Part of a small language model's weights: 14 layers.
Each number is 128 + 32 x the weight over its row's rms, rounded and kept within 0 to 255. Layers, rows and columns count from 0. The size above them is the row's rms in percent of the matrix's.

# layer 5 MLP gate, 1344x512, rms 0.143, rows 1242-1259, columns 0-127
size [113 100  98 105 109  94  91  96  92  87  95  96 100  99 101 100  93  97]
[[ 97 160 136 153 144 173 150 121 144 138  94 147  80 180 118  94 126 154 156 105 158 134 106 178 130  55 154 127  93 107 101 158 124 174 109 158  74 135 154 167 169 114 168  87 110 158 120 148 100 116 148 150 198  70 167  93  46 113 184 168 122 134 111 128 127  93 145 119 211 140  87 100 114 110 107 125 134 123 177  89 162 125 151 120 110 157 157 118  86 148 120 142 144 157 124 132 158 194 128 115 100 162 110 136 141 152 133 120  89  88 127 121  98 121 122 182 150 118 111 189 139 121 113  57 102 143 117 165]
 [159 189 109  97  52  92 134 119 112  91 149 140  93  70 114 175  59 113 160 158 158 108 109 128  90 103 113 128 186 174 125 126 169 195  50 178 163 181 140 119 114  84 124  87 135 197 155 144 180 171 104 105  83 133 108 199 181  96  66 116 142 131 187 115 140 170 143 134 135 117 156 159 104 164 120 160 137 146 149 104 153  55 167  99 134 101 144 122 105 147 122  86  95 140 111 104 142 111 145 100 164 164 173 138 174 118 113 136 125 158 122 186 178 127 133 156 148 159 112 120 101 134  68 115 135 167 168 134]
 [109  94 125 115  95  95 137 125 145 161 121 196 181 126 124 120 126 121 108  94 140 121 155 114 125 120  97 157 184 143 137 102 104 177 152 109 113 104  97 177 157 156  55 136 127 137 118 135 159 134 118 189 152  95 119 131 163 131 141 161  79 127  48 176  84 111 171  95  95 155 164 113  95  95  93 147 109 225 116  86 147 157 154 106 146 191 138  37 103 189 133 142 125 145 163 130 174 136 189  37 111 112 121  82  77  88 101 140 154 101  75 162 122 131 114 121 110 113  99 163 126  79 178 115 120 156 104 157]
 [151  64 133 157 163 113 140 113 161 112 139 165  67 108 116  33  99 102 116  83 141 113 143 111 112  87 133 140  81 162 117 123  68 108 169 132  91 139 102 159 177 119  79 134 141  80 120 117 150 140 151 157 186 121 127 120 159 116 133 170 157 144 120 169 107 128 129 128 104 143 203 193 108 153 109 164 105 145 189 110 164 139 107  90 104 109 117 108 130 160 153 165 133 113 169  63 106 182 193 107  72 151 132 101 111 124 169 144 164  69 116  80 136 159 140  69 111 130 169 185 155 126 103  90 115 121 129 118]
 [144 146 167 107 165 166 140 168 141 136 171 206 106 104 197 133 142 140 135 121 201 147 135 123  60 127 132 122 113 132 150 122 163 155 167 160 116 102 119 148 105 148  76 101 191 155 155 136 138 114 149 129 152 171 132 127 123 132 139 146 201  91 165 179 111 130 138 135 110 170  95 165 140 152 136 153  83 132 121 168 161 107  93 179 192 108 148  89 135 114 147 137 116 131 156 105 128  84 139 147  93 149  83 198  92 172  51 126 120 157 164 164 173 122  98 138 136 112 107 122 146  89 134 125 153 153 133 100]
 [102  98 144  82 175 140 143 121 136 107 135 169  86 185  97 155 202 159 150 158  87 118 169 139 215  86 135 129 116  96  74 154 133 145 162 124  99 138 138 114 129 100 148 135 101 136 138  90 155 127 118 206  99  91 189 109 147  90  73  80 157 129 129  64 137 122 123 150 126 156 132 151 140 137 126  80  59 129 167 159 143 106 172 105 154 100 141 114  76  95 132 139 116  89 117 167 104 141 169 112 123  96 154 154 140 146 115 129 107 129 131  64 153 127  54 150 147 143  53 109 163 134 106 139 110  95 141 110]
 [ 72 139  79 155 148  90 109  83 159  96 150 101 148 122 154 131  77 152 114 135  89 150 139 169 143  93 168 246 138 162 137 153  62 131 105 121 112 129 158 147 243 109 118 135 165 232 148 100 186 189 149 102 123  78 127 145 167 193 165 163 145 138 148 151 105 169 130 130  74 117 117 136 109 173 146  96 151 165 152 119 149 161 163 108  59 156 116 144 116  87 204 153 100 142 130  86  96 156 154 129 178 139 140 177  96 111 177 166 175 109 145 112 178 139 129 170  98 112 174  85  71 135  82  63 126 105 136 149]
 [114 154 105 113 158 133 162 164 144 168 123 121 148 168 127 208 102 175 106  98 101  93 152  91  93 121 154  59 112 106 136 163 175 115 129 192 151 190 139 120 132 155 122 169 127 153 171 166 128  75 168 136 174 155 140 118 181  65  96 106 112 162 129  72 158 125 155 107  96 133 167 168 147 150 122 118 153 158 131 119 130 167 208 163 145 160  67 159 102 124 112 174  86 119 105 118 182 195 176  94 117 137 150 106 130 111 140 181 154 150 168 151 166 121 138 132 103  68 146 146 146 119 143  88 123 162 118 143]
 [ 82 139 154 174 138  69 150 134 195 161 133  78 154 170 169 163 110 169 143 142 129 169 109 146  75 133 130 145 141 116 111 156 128 187 142 154 191 137 128 129 162 145 131  69 137 190 148 112 163 139  87 120 154 128 147 144 126 111 147 126 125 103 128 130 142 105  89 162  86 193 119 109 119 172 129  94 172  90 214 126 142 128 175  92 132 196 118 219 167 121  93  92 164 139 129  93 146 106 132 132 151 106 133 176 159 118  95 118 119  97 102 141 127 131 169 139 107  74 193 131 124 175  81 141  87  92 117 111]
 [144 136 130  82  97 141 205 101 130 159 143 117 105 165 129 122 170 129 116 143  35 127 106 108 100 141 110 134 156 145  89 146 131 152 106 160 161 177  90  74 108 141  85 106  65  37 108 140 152 144 192 128 125 125 145 152 108 146 136 119 103  88 150 121 100 119 123  86 103 121  99 180 158 139 134 155 171 127 139 113 108 141 158 140 150 125 158  79 160 100  76 122 162 135 105 122 161 123 136 166 119 131 117 166 142  85 173  99 101  54 155 103  90 107 131  88 117 183 122 158 114  74 120 114  99 105 116 142]
 [ 46  93  85 122 103 114 118 142 131 116 100 117 127 143 120 130 149 158 130 102 106 159 127 149 128 167 125 117 160 159 145  77  75  84 147  71 202 173 133 109 120 123 115 138 156 112 104 116 104 127 136 140 104 185 202  91 113 124 162 145 155 144 200 155 122  48 108 114 128 130 130 122  99  50 100  78 113  71 114 150 158 130 117  82 126 173 161 128 155 111 106 142 149 136 145  71 174 175 146 135 147 119 153  36 151 101 168 131 150 123 135 129 167 131 114   6 150 102  82  60 142 147  99 151 168  96 101 111]
 [ 57  79 126 103 197 144 134 151 166 149 135 101 159  95 120 196 112 131  91 111 171 138 152 138 129 122 131 154 112 120  83 119 161 119  99 155 144 189 159 125 167 146 169 130 132 150  90  77 107 143 126 176 175 134 117 113 123 186  85  99  92 123 139 155  51 153 132  97 119 206 113 148 123 102 102 127 148  99 107 116 126 222 170  86 131 129 152 125 110 181 102 139 131 143 128 156 109 112 172 106 104 105 108 142 158 110 154  93 161  96  77 136 148 156 162 118 116 158 147 114 144 127 142 177 124 140 183 149]
 [169 149 135 118 121  64  98  90 139 141 138  83 116 175  78 112 101 178 149 160 132 122 117 169  34 129 158 157 176 137  91 131  78 175 157  54 114 156 148 147 145  83 104 129 145 112 154 182 131 218 111 136 168 168 115 180 131 135 122 153  93 106 135 174 125 102 109 160 138 126 134 191 128 145 191 103 129  76 124 161 108 137 135 168 105 137 143 128 163 155 103 104 102 114 170 104 142  74 144 149 193  92 155  58  83 106 126 135 109  97  96 176 164 120 102  89 140 120  89 140 176 137  88  47 103 188 165  92]
 [155 133 111 115 182 103 189 147 110 108 189  96 138 148 164 150 158 129 178 133 165 123 118 158  78 108  96  88 115 119  93 158 120 131 133 143 135 101 130 138 116 111 141 137 103 145 115 119 108 153  91 131 120 144 152 131 151 132 146 133 103 125 154 100 179  96  58  66  99 121 145 127 122 147  94 141  77 130 107  99 106  62 133  80 119 136 110 148 190 152 128 174 152 137 109 107 117 123  87  98 164 163  91 129 113 166 118 120 117  93 158 157 110  94 147  84  75  99  31 136 122 177 142  95  84 156 112 176]
 [128 155 136  97 134 151 117 161  93 101 123  67 123 189 100  81 164 130 106  60 103 145  98  84 177 162  97 159 146 118 188 197 177 177 142 124  90  87 128 141 146 110 108 129 105 143 153 130 132 159 134  77 109 174 135 129 142  82 111  90 167 193  48 106 121 127 169 131 130 118  93 147  85  91 122 155  96 146 138 134  98 113 137 158  94 154 176 126 129 138 135  98 146 136 166  71  93 128 156  75 167 112 105 124 103 144 147 136 140 158 214 161 146 143 210 169 105 191  85 104  92 170 119 151 121  69 133 122]
 [217 117 168  75 126 199 142 160  30 137  86 149 133 153 105 124  94 124 110 137 116 201 113  74  88  98 134 135  98 178 176 127 118 131 134 123  88 143 102 172  96 188 148  76 182 143 123 119 195 135 161 120 110 133 134 101 120 127 167 129 151 153 148 156  78 184 128  98  85 149  62 132 176 146 155  46 122  94 111 160 135 165 108 143 110  99  73 143 127 124  94 134  94 163 121 109 152 173 167 126 140 101 128 102  75 161  84 122 125 126 103 136 145 144  80 122 119 142 109 121 104 132 112  76 123  73  75 231]
 [158 149  99 107 128 137  76 146 115 159 132 225  95 110  72 146 133  95 135 171  98 117 202 163  87 139 117 146  71 141 142 108 125 121 116 167 128  96 137  67 132 115 125 163 111 185 123 157 184 152 160 136 107 163  90 114 146 134 101 104 108 112  73 126 156  98 131 172  61 130  87  94 141 136 136  66  99 152 126 110 110  74 142 155 153 156 173 122 146 150 136 110  54 119  84  67  82 188 102 132 155 145 106 158 186 172  82  44 154  61 178 156  99  72 126 134 125 161 160 118  96 131 105 163 175 167  94  82]
 [127 191 152 106 123 139 140 106 114  41 149 102 170 104 106 139 126 123  74 150  83  95 118 154 126 147 112 147 125 174 127 147 101  75 167 150 113 109 174 115 171 150 137 104 149 187 121 145 110 120 130 153 103  99  98 104 140 151 126 101 150 125 147  86 212 126 135 113 117 119  96 163 128 115 150  75 132 174 101  94 142 166 125 121 174 112 103  96 110 138 191  83  90 156 168 133 122 133 140 104 127 115 126  86 123 179  71 155  90  82 101 121 146 114  93 151 144 132 163 158 148 118 163  83 143 123 150  71]]
# layer 5 MLP up, 1344x512, rms 0.141, rows 1242-1259, columns 0-127
size [105 101  92  98 103  98  86  94  92  94  94  97 101  99  90 105  95  93]
[[142 163 148 116 150 153 120  94  88 122 103 181  66 123  77 130 130  67  99 153 152 104 137  87 135 117 109 105  79 156 144 165 166 141 156 190 155  85 130 157 142 106 171  74  77 120 107 117  98  70 106  98 153 119 125 142 117  74  64 151  90 163 131 128 106 120 116 147 112 169  64  79 146 136  93 129 148 174 142  92 149 154 121 100 121 131  78 142 119 151 106 135 155 152 149 143 123 114 159  90 117 166 133 157 131 116  89  92 127 143  99 153 114 118 112 172  50  83 134 159 114 127 103 123 110 218 122 129]
 [171 120 110  92 197 130 110 107  64 148 174 120  98 113 163 188 154 153 141 152 106 179 128 160 183 161 136 149 148 175 106 172 172 102 111 143 107 168 137 128 134 106  92 110 124 123 126 182 207 156 125 146 118 103 124 127 129 182 140 117  63 141 154 120 148 165 188 123 119 119  59  70 132 121 135 145 123 142 102  71 131 137 100  97 124 103 119 147 122 110 161 104  66 178  76 127  91 172 119 172 127 143  84 130 125 149 159 158 111 157 162 150 135 141 128 112  89 183 155  78  92 108 163 137  61 109 122 153]
 [102 128 104 105  83  44 111 125 144 124 151 145 144 106 132  92 198 176 122 126 148 103 129  90 140 100  86 124 150 118 109  65 120 135 170 149 126  84 132 193 127  94 104 175 152  91 136 176 133 174 129 164 170  93 135 144 164 157 174 217  72 156  87 116 107 104 142  93 133 137 118 110 127 144 116 189 147 129 185 131  83 132 161 122 177 156 113  67  64 139 190 129 163 142 179  91 136 104 186 129 103  91 134  96 137 107  60 150  92  83 149 124 111 106 138 156 139 110 108 108  84 110 120 155 134 128 157 151]
 [161 118 167 156 123 147 145 131  59 154 125 141 112 113 123 125 135 140  98 113 141 108  65 137 155  92 133  84  90 105  97 164 126 127 130 130 139 125  78 143  97 155 150 175 114 151 107 126 125 141  94 160 152 110 148 154 164 175 181 112 182  93  95 145 103  84  54  91 100 138 166 127 166  92 116 132 112 137 139 100 105 110 114  94 127  90  82 138 171  93 181 164 151 146 151 119 108 113  98 145  97 138 138 115  94 126 149 132 143 130 159 116 162 180 171 174 120 145 155  67 153  77 149 118 138 154 117 188]
 [121  67 129 142 106 123 202 166 172 122 157 117 171 105 153 126 105 156 102 143 167 178  49 141  94  80 135 141 153 121  83 139 101  78 134 134 186 117 144 176 106 173 156 143 146 165 149  60 144 131 104 124 105  98  70 101 137 131 207 129 125 133 117 120  83  75  86 192 150 131 130 161 116  97  97 126  74 137 147 134  85 127 156 118 111  96 144 117 171 168 120 171 128 158 124 134 173 145  81  57  90 171 137 119 133 117 160  96 145 158  91 107 148 152 158 160 103 149 156 100 119 131 119 187 140  91 111  87]
 [155 199  92 111 102 132 173 191 117 119 123 117 135 104 151 113  79 147  97  88  78 152 104 137 143 120  82 128 109 109 157 148 136 139 122 165 153 135 109 123 162 151  74 186 121 120 212 111 137 156  96  83 168 138 185 164 107 135 158 166 182 150 147 134 150 162  76  84 169 158  99 104 138 137 145 143 129 105 115 117 124  50 128 115 130 136 130 143 120 166 134 136 162 143 132 116 120 142 123 104 122  90 105  84 124 164 123 149 145 118 201 148 144 109 190  84 149 130 197 126 130 179 142 179 122  88 198 111]
 [ 86 142 101 111 170 114 105  68 140 117 165  68 117 140 138 167 119 191 155  96  69 114 122 136 146  80 159 183 134 153 165 102  77 166 100  81 158 155 135 130 166 107 155 151 192 186 164 116 146 168 147  88 159  53 140 127 121 155 181 144 117 121 125 157 140 105 157 128  84 135 118 141 153 174 127  99 134 171 131 180 147 185 180 124  29 136 102 155  97 127 154 128 111 122 196 107  78 144 127 173 155 152 159 181 133 127 109 128 146 114 132 117 180  89 176 121 125 103 163 152  60 121 109  93 156 103  99 155]
 [ 96 140 106  83 114 110  97 106 127 118 153  99 112  82 204 126 164  57 173 148 118 106  84 148 143 139 144 155 133  31 122  86  96 100 159  98 132 109 116 104  93 117 150  62 126 154  51 111 110 216  67  69  55 128 155 129 119 142 133 131 104 111 113 134  85 132 106 125 177  84 124 122 131 105 111 116 137 125 160 128 130 101  83  85  89  34 169  95 163  99 147  93 126 188 143 103 116 142 133 111  93 111 123 123 178 114 141  85 145 143 108 160  73  85 136 101 130 172 133 126 113  94  73 164 115 137 153 107]
 [ 69  44 116 119 176 114 141 136 117 119 115 149 175 109  98  88 154 110 154 113  90 122 112 151 154 155 103 110  86 131 123 130 150  90 104  90 132 111 134 112 107 110 193 126 130 138 111 118 119 133 123  81 169 152 112 135 138 152 119 109 163  89 135 175  98 121 153  83 114  91  67 147 171  98  57 163 142 121 140 156 143 131 160  97 121 168 132 123 120 164 135 113 144 163 103 144 120 126 172 111 125 137  86 158 113 166 114  94 123  82 144 128 117 148  99 172 121 167 117 177 120 103 131 142 126 184  83 144]
 [ 81 104 134 134 168 168 117 143 115  78 131 147 127 119 124 111  82 166 115 127 174 140 167 140 132  95 143 136  98  97 162 133 156 125 150 110 140  91 170 188 166 116 124 136 135 140 111  72  99  43  83 165 127 166  63 111 117 130 115 107 140  99  87 129 136 143 142 154 140 104 158  87 113  90 144 157  79 151 109 125 160 136  89  97 129 140  83 151  20 174 155 100 129 195 155 149 102 113 106  64 104 117 119  61 121 180 145 104 139 172 103 142 132 145 146 105 157  83 102 123 123 138 117 151 108 122  96 160]
 [ 87  95 101 142  95 165 158  83 190 122 120 176 128 114 100 130 125 138 158 132 142 112  88 151 146 153 176 120 104 104  81 189  80 190 149 132 149  92 141  75 111  94 119 167 220 124 114  83 159 122  99 109 105 131 140 163  91 110 156 128  80 160 119 127 173 107  99 164 122 127 120 150 178 117  84 122 179 120 134 167 180 142 159 101 167 144 122 113 128 169 137  77 105 111 154 162 110 153 109 139 130 132 120 132 169 107 162 130 130 166 113 159 117 133 103  93 169 111  84 174 185 198 125 213  93 102 115 182]
 [108 220 150 159 145 131 119 151  77  82 103 214 102 121  89 122 116 146  79 146 114 103  97 107 109 100 147 124 107 102 105 108 142 166 127 159  72  52 151 131 120 169  97 151 139 104 120 129 111 130  91 146  86  77 128 128 153  71  78 150 109 138 118 136 179 125 173 111 108  46 168 170 210 137 151 117 128 125 132  69 150 102 148 183  93 146 129 102 132 152 144 167 129  89 127 139 134  92 158  97 167 183 144 156  96 146  94 166  68 140 128 164  88 116  26 189 113 141 123 176 153 124 115 147 112 110  89 129]
 [ 81 178 112 167 125 143 127 118  98 123 132 156 106 150  98 172 133  51 115 165 160 105 146 106  90 108 156  96 141 145 140  85 101 122 196  43  93 103 107 125 182  98 103 140  78 140 130 116  97 152 111 144 166 128 108 112 127 168 150 107  56 116 119 161 156  93  87 161 136  99 121 142 104 125  85 100  44  65 147 106 147 107 141 104 123  95 169 152 150 147  83 102 125 164 143  85 140  79 149 137 149 138  95 105 108  59 114 141 140  87  82 156 133 111 131 146 182 123 134 142 162 133 114  95  83 151 151  90]
 [158 170 134 104 156 102 103 130  84 126 123 161 178 102 111 149 143  96  96 119 115 118 119 167 201 112 126 153  90  72 190 131 122  78 136 134 116 185 191 158 135 136 136 124 131  63 123 152 109  45 146 127 155 136 166 114 143 155 110  87 134 161 201 154 102 181 177 129  89 151 117  91 105 134 183 119 138 172 117 181 110 140 113 151  88  84 128  94 181 110 115 114  99 140 158 179 118 160 132  97 119 147  83 130 165  90 160 129 151 138  68 124 120 119  67 142 115 175 175 138  74 140 125 104 137 125  70 122]
 [ 54  74  83 137 110 126  87 148 110 119 111 171 158 149  67 137 115 115 155 133 139 104 174  77 102  76 132  87  91 170 114 123 145 149 157  65 141 181 110 127 142 150 142 121 142 110  95 108 184 127 121 150 190 118 104 164 186 122 109 129  91  66 152 167 151 115 139 144 168 169  84 139 155 124 176 141 123 163 108  80 114 189 102 171 139 121 116 128  87  66 113 144 172 130 150 185 115  97 156 171  95 179 161  94 130 118 149 117 137 100  92 145 131 158 129 108  90  65 111 127 130 128 145 163 198 118 117 188]
 [162 118  93 142 163  86 116 129 163 105 152 103  94 118  85 128  88 128 169 137 129  91 121 136 155 174 126 118  96  77 106 141 152 158 168 120 131  85 161  82 123  81 140 144  94 145  94 118 105 116 133 117 163 124 134 187 110  85 106 142 110  81 173 101  92 121 113 183 154 121 227 109  98 178 145 185 146 180 136  77 106  81 109  95 120 116 169 177 157 120 148  13 219 106 138  84 115  79 106 117  80 130 131 196 160 175 127 124 154 114 104 101  93 102 171 121 150 172 137 141  68 110 119 194 111 167 193  59]
 [180 112 123 133 168 145  81 161 143 166 200 217 126 189  78 143 154 121 127 147 102 154 165 116  95  50 196 147 143 124 111 166 121 142 177 166  96  76  81 138 125 143 142 146 129 123 162 121 137 138 122 118  82 165  99 120 147  98 140  84 104 138 131 154 201  72  84 130 147  98 131 105  99 138 111 135  88 174 119 149 131  57 137 158  88 185 134 117 100 138 108 141 176 141 113  51 161 124 132 154 107 169  80  98 124 136  60 134 160  65 174 159 103 106  72 132 141 162 190 135  85 165 103  99 197 124 126  90]
 [129 145 117 130 142 156 118 130 106  73 132  97 160 122  61 140 155  55  88 129 107 163 137 140 119 191 149 127 133 134  54 155 101 145 146 158 109  45 147 125 141 112 164  36 134 178 134 126  70 165  54 101 104 133 126 117 112 126 111  94 149 156 145 104 169 155 126 150 144 158 143 142 126 129 162  67 176 197 103 120  97 155 141 103  90 144 132  60 137 145 160  84 127 157 157 103  68 129 136 162  96 108 117 114 111 165  50 130 105 151 148 134 161 127 128 134 104 144 109 176 158 131 105 112 195 135 136 122]]
# layer 5 MLP down (transposed), 1344x512, rms 0.183, rows 1242-1259, columns 0-127
size [ 99  97  98 103 101 101  90  98  95  93  96  98  97  98  98 108  98  97]
[[106 110 132 113 129 132 140 147  95 105 122 149 184 130 140 109 128 135  99  88 114  76 148 164 129  98 136 127 143 133 132 100 122 159 158 165 118 143 195 167 169 134 115 104 136 139  85 174  93 120 131 150 149 123 130 130 189 112 140  98 100 154  75 151 166 161 131 103 124 134  57  60 149  85 182 180 185  95 106  94 193 175  90 140 159 192  98 152 167 131 135  98  97 134 147  87 116 156 148 159 132 112 152 126 150 160 139 107  75 126 125 123  38 116 159 175 142 127 119 194 142 125 141  80  98 151 137 122]
 [119 145 139 130 120  97  81 163 113 123 133 183 114 130 120 171 132 154 106 129 134 137 121 131  66 119 104 169 110 112  35 147  65  65 134 145  98 118 116 135 153 126 144 119  76 129 104 165 111 109 129 143 155 139 152 160  95 135 183 105 125 174 101  68  99  91 140 114 139 118 181 139  56 130 119 147  81 154  72  77 185 194  74  88 142 127 112 106 150 117 125  99  96  82 123 117 181 170 161 100 179 158 107  84 130 183 139 171 130 167 154 117 214 166  64 196 132  77 153 133 129 132 128 165 123  96  65 169]
 [152 163 152 198 140  86 148 161 176  93 118 121 134 182  85 128 163 143 130  76 121 123 151 140 160 145  76 124 103 103 156 132 121 148 180  89 151  80 100 129 133 143 189  82 150 176 131 145 119 116 165 180 158  98 160 115 130 105 106 167  62 144 127 154 148  86 140 120  54 131 200 156  78 121 117 184  74 107 145 122  93  90 152 141 179 136 169  44 112 118 175 143 185 125 124  71 133 143 112 116 129 108 135  86 154  69 121 154 136 116 153 162 128 149 146 114  70 158 178 112 147  94 144 109 175 147  89 134]
 [104 177 128 143 157 134 131  77 116 185  85 150 178  31 183 113  90 122 134 108 128 125 117 123 130 117 112 154 112 142 168 121  88  60  48 124 133 144 156 175  74 143 165 156 149  58 170 154 126 161  95 174 204 107 108 135  65 127 127 135 168 118 163 143 100 146 142 145 147  66 104 103 132 193 101  95 160  80 103 130 133 108  93 126 124 141 158 119  81 122 120  34 100 142 117 122 125 117 143 140 131 144 164  59  79 136 128 100 168 149 112 105  89 127 112  91 119 111 115 216  65  66 159 140 115 126 119 139]
 [108  98 157 108 187 175 139 137 141 116 146 168 129 170 136 149 202 131 117  89 126 138 185 133 103 163 117 131 138 153 106 150 185 185 142 197 106 110 101 101  88 125 113  84 136 175 135 149 133 140 168 129 140 156 171 176 189  61 162 161 170 140 105 102 131  61 117 188 141 112 122 139 145 110 180 130  91 157  90 150 113  51  91 133 119 114 121 146 117  76 164 112 173 123 158 133 126 205 109 108 126 138  53 131 133 117 100 119 147 124 111 109 132 151 150  85  98 150 146  94 170 126 131 162 102 131 128 104]
 [138 162 138 122  93 117 108 124 131 141  66 175 178  82 168 105 111 179 177 146 133 103 103 130  84 159  91 121 162 116  83 106 172 109 170  93 147 156 155  83 124 116 121  83 118 130 115 150 119 164 136 159  89 107 179 125 180 111 143 148  72 163 143 196 164 131 110 145 125 126 140 152 127 133 132 103 121 128 129 138 128 111  64 133  74 153 105 102 142 166 138 159 101 155  91 111 110 119 103 137 184 117 123 121 102 183 171 142  75  64 145 169  78 124 104 168 112  44  53 134 102 167  97 111 123 133 142 152]
 [182 153 165 172 157  86 136 185 170  90 140 155 146 128 128  79 178 114 124 124 108 154 104 144 115 108 118 179  97 179 155 105 160  90 158 108 115 117 133 125 173 114 107 169 114  99 175  91 119 167 127 141  66 150 106 108  79 161 166  92 150 136 163 165 131 132 106 140 166 121 135 115 164 160 123  97  92  97 121 108 148 138 126 121  93 104 183  90 118  79  79 117 164  89 110 154 120 150 136 126  93 138  82 169 139 111 163 107 184 150 184 100 150 231  90 127 127 106 139  88 135 127 133 130 150 130 132 140]
 [111 155 101  66 144 131  96  19 156  80 192  65  98 132 161 104 124 150 202 115 165 159 141 157 131 137 138 126 140 102  78 141 133 150 176 168 142 155 161 128 101 126 117 104 142 149  94 158  63 152  84 124 163  92 172 112 117  91 148 109 157  78  82 123 144  88 117 125 163  97  72 127  98 162 111 124 150 203  60 114 162 129 114 121 112  87 114 132 137  84 156 138 132 215 180 101  84 101 106 106 140 122 161 139 157 123  73 130 121  94 128 165 126  71 141 121 164 153 184 184 134 119  87 101 109 156 142 134]
 [ 97 130 117 125  78  92 157  62  93  87 176  99 214 174  98  91 103 144 131 132 117 125 141  86 159  86 124 110 118 120 128 138 150 159 189 161 167  97 109 166 163 160 175 143  80 129  85 184  99 114 111  74 160 161  87 128  95 140 141 189 160  95 106 138 155  94 156  73 118 164  79 189 107 136  79 167 162 135 113 154 120  91 159 129  78 209 162 172 154 149 128 121  82 152 113 118 128 194  97  83 117  38 107 150 112 135  87 119  63 149 104 122 114 100  90 126 169  80 104 121 104 133 161 105 114 151 118 131]
 [161 142 134  90 134  98 117 126 171  85 117 121 106 101 147 137 170 112 125 154 142 100 115 104  95 134 127  68  89 163 141 161 164 174 122 149 135  83 137 167 137 142 168 167 136 122 125 107 128 152  62 124 145 105 123  93 147 143 121 106 131 136 119 111  86 154 185 101 112 158 153 179 111  53 102 147 105  92 132 151 108 112 120  67 223 149 108 116 140 188 104 144  41 163 153 117  97 107 103  88  73 142 177 194  47 154 118 123  88  82  93 135 120  70 104 161 101 137 148 164 134 121 129 119 168 132 170 143]
 [104 192 126 165 110 122 143 126 145 136 165 104 152  85 123 136  83  95 108 150 200 151 110 154 147 133 103  94 165 113 112 101 122 158 108 133 119 130 154 129 153 159 143 133  92 142 109 152 139 115 158  85 168 147 108 137 133 193 106 176 153 116 178 135 122 163 144 114 128 141 107 122 119 131 144 184 142 109 122 136  95 146 106 122 182 105 126 119 170 136 162 148 146 161 118 124  76 123  83 109 145 135  75 132 100 147 132 167  93 104  57  77 100 142 110 160  70 104 117 142 148  82 139 128  72  89 131 131]
 [110 145 119 119 133 162 157 125 122 133 141 129 116 118 132 156 115 152 122 154 130  74  95 118 146 116  78  87  66  57 165 158 136 140 157  96 187 172 119 123 189 132 135 127 103 165  73 137 108 128  87 158 167  98 126  87 131 159 158 100 125 155  98 131 115 168 149 143  78 189 125 171 145  88 153  93 140  82 151 106 101 125 168 180 113 136 121 159  91 122 161 146  97 116 140 130 147 127 108 161 132 101 155 170  94 102 116 105 136 115 166 147 162  99 154 127 130 126  83 137 142  95 146 115  85 113 149 109]
 [179 137 214  96 151  62 163 144 112 165 129 148 183 109  87 156 167 118  72 125 182 119 102 167 109 165 162  97 113  95 160 183 122  90  84 126 104 117 100  83 157 125 165  90 133 110  89 154 160 162 180 147 118  84 115 115  96 150 131 175 117  89 167  86 139 165  83 141 137  93 133 184  76 125 174 147 146 126 108 198 100 102 158 125 114 170 105 144 115 142 172 172 102 160 100 117 106 106 132 119 144  85 113  92 177 187 187 181 159 124  93 117 113  90 130 122  98 100 137  81 109 168  56 102 120 100 131 138]
 [127 116 170 141 196 168 131 151 146 124  87 122  48 184 155 150 173  86 151 135 156 164 165 157 172  87 156 120 120 126 140 135 106 149  65 152 149 178 105 114 138 187 106  76 152  70 103  83 106 132 124 154 106  96 153 110 144  92 143 113 215 144 175  88 151 128 139 127  89 113 168  48 126 131 137 187 106  71 105 163 164  70 100 138 110 106 180  98 151  91  91 126  97 122 133  97 123  99 142  49 147 150  66 179 165 127 118 137 187  87 145 145  89  99 101 102 202 161 136 106 166 136 137 147 123 176 104 115]
 [115 143 143  97 121  56 181 195  78 105 118  83 106 152 201 133  84 106 121 152 152 159  87 130 130 177 121  92 125 111 115  88 152 133 134 185  92  99 127 110 139 126 102 145  92 163 215 123  92 121 170 108 125 149 177  86 164  88 170 129 108 161 149 144  85 120 108 127 139 177 106 122 143 145 121 153  96 114 119 110  81 131  87 137 174 173 114 101 108 145 132  95 123 162 140 109 159 200 170  95  89 150 135 128  86 131 116  83 139 213 107  75 123 161 177 148 169 120 144 172 149 189 180 147 144 113  93 178]
 [181 123 144 146 105 175 163 100 164 155 137 129 162  67 112 189 129 154 121 111 114  54 127 191 130  83 127  58  96 174  76 111 130 139 126 155 124 149 169  50 164 100 121 123 128 173 162 177 122 106 137 107 105 135 123  95 184 124 110 120 100 209  86 113  77 115 127 168  91 183 124 128 159 170 115 141 139 181 116  50 144 111  99 136  87 122 148 120 151 120 129 139 149  76  90 106 140 103 106 155  86  86 133 167 177 130 130 119 104 111 165 140 132 127 183 105 135 158  81 155 127 110 187 107  72 149 125  91]
 [166 144 114 167 172  75 141 151 124 154 152 173 149 115  37 142 126 103 114 133 109 111 121 110 165 164 206  98 118 123  98 145 133 160 140 136 131 105 118 194 134 127 126  57  80 147  69 135 115 119 142  86  75 140 164 128 162  86  72  78 141 174 125 124 139 149 126  85 106 123 107 153 171  90 136 100 100 128 166  57 105 123  65 180 107 151 124 119 111  30 188 140 135 160 145 119 121  67 124 153 184 150 157 141  96 163 176 172 137  78 108 141 129 164 136 149  90 107  95 184  95 125 115 139 116 103 151 160]
 [139 120  86 181 169  99 179  91 167 102 170 104 106 144 127  71 174 165 117 136 180 136 151 133 145 132 104 105 217 116 105 111 137 107  74  58 127 118 109 125 127 132 149  84  92 106 166  96 141 106 105 114 137  78 115 104 100 148  98 139 136 118  97 116 117 138  91  89 107 144 138 169 121 155 212  70  92 142 108 123 162 110  86 155 141 100 137 158 119 111  74 127 153 160 139 106  84 178 127 156 161 169 135 178 192 149 116 126 151 140 155 147 168 120 140 113 128 167 121 147 111  87 147 162 177 138 144 127]]